config.yaml
n_layer: 19
d_model: 192
n_head: 3
n_kv_head: 1
head_dim: 64
d_mlp: 768
vocab_size: 8192
activation: "relu"
norm: "rmsnorm"
norm_place: "pre"
norm_eps: 1e-05
positions: "rope"
rope_base: 10000.0
rope_fraction: 1.0
qk_norm: false
attn_scale: 0.125
bias: "none"
tie_embeddings: false
parallel_block: false
init: "normal"
init_std_qkv: 0.0371
init_std_o: 0.0
init_std_up: 0.0371
init_std_down: 0.0
optimizer: "soap_variant"
lr: 0.00626
beta1: 0.95
beta2: 0.95
weight_decay: 0.052
lr_head: 0.00997
grad_clip: 1.0
warmup_steps: 200
schedule: "wsd"
decay_fraction: 0.675
decay_shape: "sqrt"
final_lr_fraction: 0.0
batch_tokens: 131072
seq_len: 512
doc_mask: true
train_tokens: 715800000
steps: 5462
dataset: "wikipedia_en"
Each number is 128 + 24 x the weight over the matrix's rms, rounded and kept within 0 to 255. Layers, rows and columns count from 0.

# layer 7 MLP down (transposed), 768x192, rms 0.164, rows 521-537, columns 96-191
[[161 124 115 131 168 157 170 154 113  90 160 145 119 138 117 141 105 113 148 121 157 158 119 170 140 138 132 133 137 127  98 130 139 126 175 109  99 161 130 112 133 151 170 123 171 151  75 120 106 127  96 137  82 137 106 143 108 112 126 192 140 193 104 152 131 112 155 104 137 137 160 121 136 129 136 138 108 114 110 123  67 133 131 130 174 119 109 149 113 136 137  88 128 144 119 121]
 [132 121 140 105 105 174 170 151 130 142 132 148 100 151 161 113 170 121 114 131 101 135  93 207 111  99 163 125 156 150 144 156 107 171 142 119 151 144 161 115 125 161 139 127 119 127 129 156  99 135 144 144 116 125 140 128 151 113 155  94 149 141 145 108 122 119 151  97 148 140 102 173 166 111 176 129 134 173 156 108 121 149 138 120 127 122 113 176  91  75 157 109 170 161 160 146]
 [134 171 124 116 179 153  62 134 109 154 107  98 131 145 121 110 131 112 117  91 152 133 115 126 125 137 172 109 137 175 161 100 132 116 132  85 121 130 127 124 163 154 197 119  92 113 118 135 193 159 153 122 112  94 154 107 178 100 111 126 149  56 129  98 143 119  88  93 114 110 125 100 144 112 133 152 115 128 113  90 113 100 150 164  83 132 140 136  99 170 117 162 154 169  61 146]
 [119 128 125 108 124 107 188 164 121 103 166  85 132 120 120 133 163 116 121 151 146 153 109 162 105 125 160 127 121 122 148 135 187 144 125  83 118 145  69 124 171 144 137 171 147 114  93 119 135 150 158 131 155 158  80 114 101 138 139 125 126 143 125 115 118  85 120 155 132  97 147 130 182 163 120 137  90  99 144 153 126 130 127 152 113 152  79 137 129  82 123  82 133  96 115  48]
 [158 107 119 110 104 111 109 154 125 114 101 132 134 131  99 124 127 105 105 118 142 134 127 100 138 157 128 110 154  69  93 147 155 121 143 125 113 137  80 120  97 132 108 159  97 134 121 121 134 139 137 123 121 106 113 112 132  98 155 123 130 142 125 131 127 121 144 143 136 100 140 154 152 153 161  93 133 122 112 120 122 131 128  97 123 123 145 106 115 129 110 113 119 135 122 112]
 [138  98 143 148 150 151 141 161  97 176 145 138 133  84 109 162 107  81 125 111 160 108 144 134 171 215 155 110 106 160 119 163 148 212 117 128 136 120 117 138 106 120 145 137 124 112 139  86 122 137 154  80 144 105 123 143 147 162 122 164 131 165 102 143 134 127  96  85 118 122 108 155 155 146 162 154 101 159 164 147 151 184 164 128 110 118 179  91 120 135 101 102 110 181 122 118]
 [118 144 152 126 127 126 106 153 138 135 126 134 148 142 139 128 118 138 136 116  93 152  98 141 129 126 110 153 125 121  79 148 155 119 162 138 135 109 123 143 137 134 148 124 194 123 147 167 111 121  99 116 152  95 129 127 132 112 130  98  91 129 126 111 165  92 178 146 144 151 147 126 116 163 133 114 141 115 154 123 135 125  79  94 146  93 123 134 145 108 149 124 126 131 130 118]
 [152 120 169 117 161 147 144 118  98 149 119 165 106 107 128 142  94 103 121 118 138 147 102 121 139 143  95 168 158 122 150 103 177 149 133 107 208 124  87 127  99 157 109 155  99  94 161 135 139 151 133 107 152 123  99 137 100 153 104 158 151  85 115 138 161 117 140 158 133 147 151 106  99 109 152  94 107 150 127 162 144 123 125 150 150 124 135 113 147 120 127 123 134 134 141  96]
 [153 153 171 138 127 154 138 110 119 108 114 126 119 136 114 104 120  99  95 102 112 136 112 129 134  74 132 143 159 141  80 123 140 115 149 126 114 136 135 143 123 105 113 125 129 125 193 133 116 166 124 107 146 166 119 105 127 112 111 112 126 153 132  83 133 123  98 135 146 132 130 133 133 106 153 149  97 112 129 158 138 147 120  79 115 138 125  88 137 122 147 112  98 110 122 131]
 [112  91 124 180 163  78 151 157 139 176 129 131 128 152 161 113 102 118 142 134 114 110  78 153 175 100  93 147 129 151 160 165  96 106  95 161 167 174  89  95  81 133 101 141 127  74 123 141 127 144  93 123 128  83 167 129 138 139 150 155 145 109 140 152 117 126 134 137 132 100 125 168 122 213 152 115 134 119  80 140 100 113 147 162 181 109 100 110 144 131 131 156 106  88  94 180]
 [155 124 121 140 106 146 137 149 161 114 109  89 155 136 154 125 105 137 129 143 137 128 128 130 149 139 119 181 185 174 124 112 120 141 106 137 128 157 176 161 113 138 124 149 107 106 139 107 148 136 124 119 181 117  82 132 173  99 124 161 130 106 103 125 120  91  91 140 126  94 114  84 165 175 159 122 137 123 109 119 105 130 164 122 164 130 123 109 125 135 113 138 114 187 163 130]
 [135 111 116 162  97 130 140 122  93 126 142 157 139 110 137 173  82 133 167 126 128 168 139 135  81 128  92 107 135  91 114 146 124 162 118  88 160 123 146 113 131 151 176 164 173 179 130 149  96 132 103 108 130 119 156 186 142 134  97 124 139  68 159 158  95 137 142 132 116 115 102 146 138 168  89 139 132  81 119 157 120 156 135 164 101 110 118 125 133 136  95  88 125 158 101  98]
 [168 134 127 135 117  97 106 167 104 126 114 103 144 136 136 126 166 103  99 129  87  92 138 157 156 102 167 161  75 106 118 172 154 135 117 152 145 124 151 159 110  92 152 109 118 149 138 107 132 119 150 141 163 135 112  91 162 161 129 124  95 128 133 138 174  99 142 123 169 101 123 166 158 140 138 123 109 120 157 113 107 115 153  78 118 133 161 119 121 125 109 120 120 156 131 144]
 [141 132 143 116 118 136 123 107 133  95 132 123 182 148 138 110 133 117 139 107  98 119 122 168 135 158 140 169 114  94 135 152 163 135 171 171 141 160 124 117 128  85 124 117 167 121 150 138 121 106 162 186 124 128 122 119 123 130 159 140 185 151  78 138 148  95 153 103 100  91 115 148  94  97 139 110 103 157 139 136 122 112 127 104 162 141 153 161 153 119 108 133 173  81 107 122]
 [115 136 142 149 135 135  90  87  99 142 120 120 134 132 138 105 143 136  70 129 129 102 171 155 125 146 158 132 137 121 109 145 123 130 108 157 122  90 145 131 117 138 130 109 123 134 128 109 125 109 154 108  95 147 106 100 127 136  91 111 121 150 134 134 172 163 139 126 142 175 157 219 129 126 122 119 138 154 144 109 160 118 124 118  77 129 158 115 113 176 144 131 148 129 115 154]
 [ 95 140 111 123  51 114 120 122 145 123 135 125 156 140 101 105 132 114 108 148 124 129 155 118 167 103 117 163 104 100 139 146 139 134  91 120 160 106 133 138 172 110 145 157 126 162 104 173 188 146 101 147 123 127 140 138 122 120 122 118 113 111 123  81 139 169 133 128 133 155 148 110 142 160  82 132 162  87 138 106 119 153 164 105 158  92  95 118 126  96 124 127 185 140 117  72]
 [178 125 165 148 101 141  87 171 158 110 131  73 140 157 141 122 165 145 100 136 133 100 120 158 170 151 129 141 154 106  91 117 119 123 113 115 131  95 130 167 171 140 138 131  90 124 171 108 120 102  81 107 129  94 133 133 139 118 171 133 173 145 144 150 124 141 143 166 116 123 150 145  92 125 134 103  91 103 125 100 179 133 150 138  97 140 117 122 108 118  94 126  80 146 126 164]]
# layer 7 MLP up, 768x192, rms 0.168, rows 522-537, columns 96-191
[[145 119 131 144 109  94 140 158 130 111 118 170 136  86 138 114 104 125 124 119 109 160 118 122  88 126 128 119 129  79 156  74 128  98 126 116  89 141 130 144 128 151 142 166  84 119 116 157  97 112 155  94 152 131 106 133 170 148  86 107 162 136 141 130 159 118 124 111 147 117 137 137 162 111 154 114 132 178 127 103 128 150 135 133 138 155 103 114 133 122 150 124  74 113 150 154]
 [135 119 158 111 167  90 146  96 104 113 111 149 121 121 144 122 149 123 128 158 126 119 137 145 149 165 152 102 120  90 109 149 164 113  92 174 108 139 108 116  88 119 145  99 157  94 142 128 128 132 154 110 153 129  94 138 158 126  92 135 125 162 122 159 157 121 145 164 104 166 116 131 154 144 137  75 117  83 163 162 109 154 113 150 135 136  94 124 148 163 110  96 101 109 155 140]
 [131 131 112 115 124 158 124 158 139 117 125 167 129 169 117  96 124 142 154 152 138 142 111 117 161 123 111  93 112 120 129 145 121  89 121 159 117 144 114 151 112 132 132 111 115  90 112 120 123 108  69 114 156 107 126 115 200 132 132 114 115 133 145 119 137 165 125 121 125 137 118 135  94 119 121 114 122 163 114 123 153 110 125 128 121 125 147 145 123 163 140 156 118 121 121 107]
 [103 105 140 164 163 136 154  67 106 142 143 126 171 122 186 120 157 135 163 130 100 113 123 131 119 110 124 145 156 156 131 108 140 172  96 117 118 110 151 103 123 144 151  82 144 114 121 167 159 112 113  99 143 130 154 127 122 164 103 149 146 108 150 143 136 143  86 112 126 161  84  74 130 112 146 131 140 145 141 100 117  94 174 169 105 163 121 163 122 114 148 120 141 103 108 127]
 [140 138  70 152 168 112 139 110 153 123  78 135 123 150 176 124 120 140  83 151 114 166 144 137 126 135 118 132  70 151 108 160 135 162 116 160 108 149 152  71 108  95 149 119 153 132 117 145 125 170  97 157 143 136 193 162  83 125 122 137  95 174 112 138 137 113 137  76 107 108 115 113 138 134 129 174 173 172 142 115 159  77 121 153 112 118 121 119 113  97  93 176 124 121 123 131]
 [127 121 149 136  97 134 144 108 162  91 127  79 131 163 116 112 117  90 123 160 129 142  95 153 101 159  73 148 143 116 143  68 167 138 141 139 104 118 118  63 166  71 119 135  84 101 107 108 128 136 129 142 160 108 110 133 115 154 122 133 128 121 120 114 124 171 187  93 111 102 134  96  59 128 116 141 135 129 137 131 131 115 119 130 134 114 116 106 143 132 160 110  85 143 106 152]
 [ 85 184  91 141 172 136 169 117 164  86 150  97 140 143 112 131 151 151 119 118 161 132 134 147 113  76 140 111 101 121  98 131  76 121 131 122 127 160 135 159 150 112 127 128 100 129 110 136 107 124 142  89 134 149 115 156 127 110 110 105 133 184 146 138 115 150 160 144 130 130 124 173 191 146 168 134 115  97 118 109 111 122 150 110 158 166 112 131 131 145 112 126 148 101 111 147]
 [125  95  97 111 163  80 136 154 132 127 152 142 138 117 124 132 105  99 156 152 160 128 134 136  88 141 172 138 114 117 157 136 146 143 107 168 155 120 145 148 155 115 161 123 108 133 110  81 123  80 122 128 130 118 124 136 115 159  99 122 134 104 119 136 107 150 184 130 111  70 136  94 142 112 109  85 152 161 137 105  72 146 128 133  73 133 122 124  90 131 105 156 140 150 109 109]
 [140 112  96 121 133  80 131 151 111  98  99 123 114 142 121 135  70 135 109 137 129  91  89 161 117 152 124  72 111 141 118 119 136 106 148 129 121 112 114 128 130 118 137 138 120 118 142 156 130 128 123  86 140 142  97 131  86 152  84 102 125 133 158 115 134 152 119 118 124 102 105 125 128 131 129 119 150  89 200 126 124 147 114 150 108 109 135 115 109 168 152 134 152 135 120  91]
 [144 134 155  74 121 123 162 120 141 114 128 143 114 100 122 186 132 104 118 147 148 120 148 109 113  88 123  98 119 110 102 132 184 152 127 120 146 120 105 102 144 133 114 121 129 118  60 141  88 102 144 117 157 120 134 106  90 161  98 168  97 139 140 126 109 123 143 136 134 160 132 112 137 105 106 162 101 121 123 123 128 118 119 110 109 125 155 194 117 127 152  94 154 123  93 123]
 [178 111 123  89 150 133  70 138 193 109 115 160 135 117 153 105 133 101 114 109 102 129 103 139 172 118 138 146 134 107 131 149 129 111  95 140 157 165  73 143 132 127 129 137 130 113 126 149  71 156 149 105 175 113 149 131 111 133 117 108 126 150  99 123 133 144  95  78 141 108 106 136 110 134 163 141 139  85 130 132 105 133  83 123 149 138 126 176 100 167  80  89 137 165 142 115]
 [ 91  97 139 161 113 123 161 104 163 128 109 143 149 131 139 128 109 154 132 110 151 167  96  92 108 155 118  93 157 118 136  88 105 115 157 110 109 138 109  91 162 154 105 119 148 111 124 178 141 147 108  76 118 121 137 169 110  85 124 107 163 112 132 103  85 173 121 132 122 131 146 112 132  94 134 125  84 157 116 116 156 138 101 188 139 127 102 119  97 161 180 111 138 117 167 131]
 [ 83 125 126 124 113 114 143 138 139 115 119 105 136 111  79 167 110 127  75 135 123 136 157 141  75 110 144 102 120 155 119 163 102 139 129 121 135 137 154 120 149 128 112 135 113 131 122 177 102 108 113 152 141 124 139 159 104 107 122 143  99 144 148 115 145 138 116 175  91 163 142 106 108 164 111  99 160 100 144 148 121 125 149 147 114 103 115 171 101 114 128 126 133 165 150 154]
 [108 143 100 132 118 103 131 123 130 178  52 123  70  65 125 157  89 136 131 139 119  61 181 156 162 123 104 135 112 125 141 103 120 129  90 179 130 107 124 155  93  64 141 181 151 154 130  94 135 107 133 182 175 108  86 133  89 176  82 111  95 176 125 152 138 131 134 175 135 198 105 208 109 153 118 128  92 131  80 104 136 117 121  98 133 149  78 130 100 121  92 120 144 129  97 134]
 [113 136 131  99 152 138 160 105 133 105 174 135 121 115 129 156 138 134 141 123 186 108  82 131 127 130 115 147 142 127 112  79 119 132 128 168  82 121 165 153 133 105 121  90 145 151 133 106  71 149 168 124  92  96 144  90 103 183  96 136 169 150 154 189 163 106 105 123 150 122 111 158 145  70 173 110 143 135  92 145 135 106 112 137 142 146 143  81 193 153  68 127 104 113 130 136]
 [ 69 106 118 139 148 118 152 149 134  94  92  79  91 126 159 154 134 135 168 120 127 139 118 134  96 160 191 118 144 170 139  89 151  96 129 144 155 135 136 112 110 146 106 137 173 107 117 127 121 142 182 102 148 128 129 131  91  82 144 112  93 133 145 187 130 149 111 135 151 141 150 194 148 107 163 102  61 108 164 116 146 131 102 111 182 128  96 110 133 133 150 134 131 121 122 132]]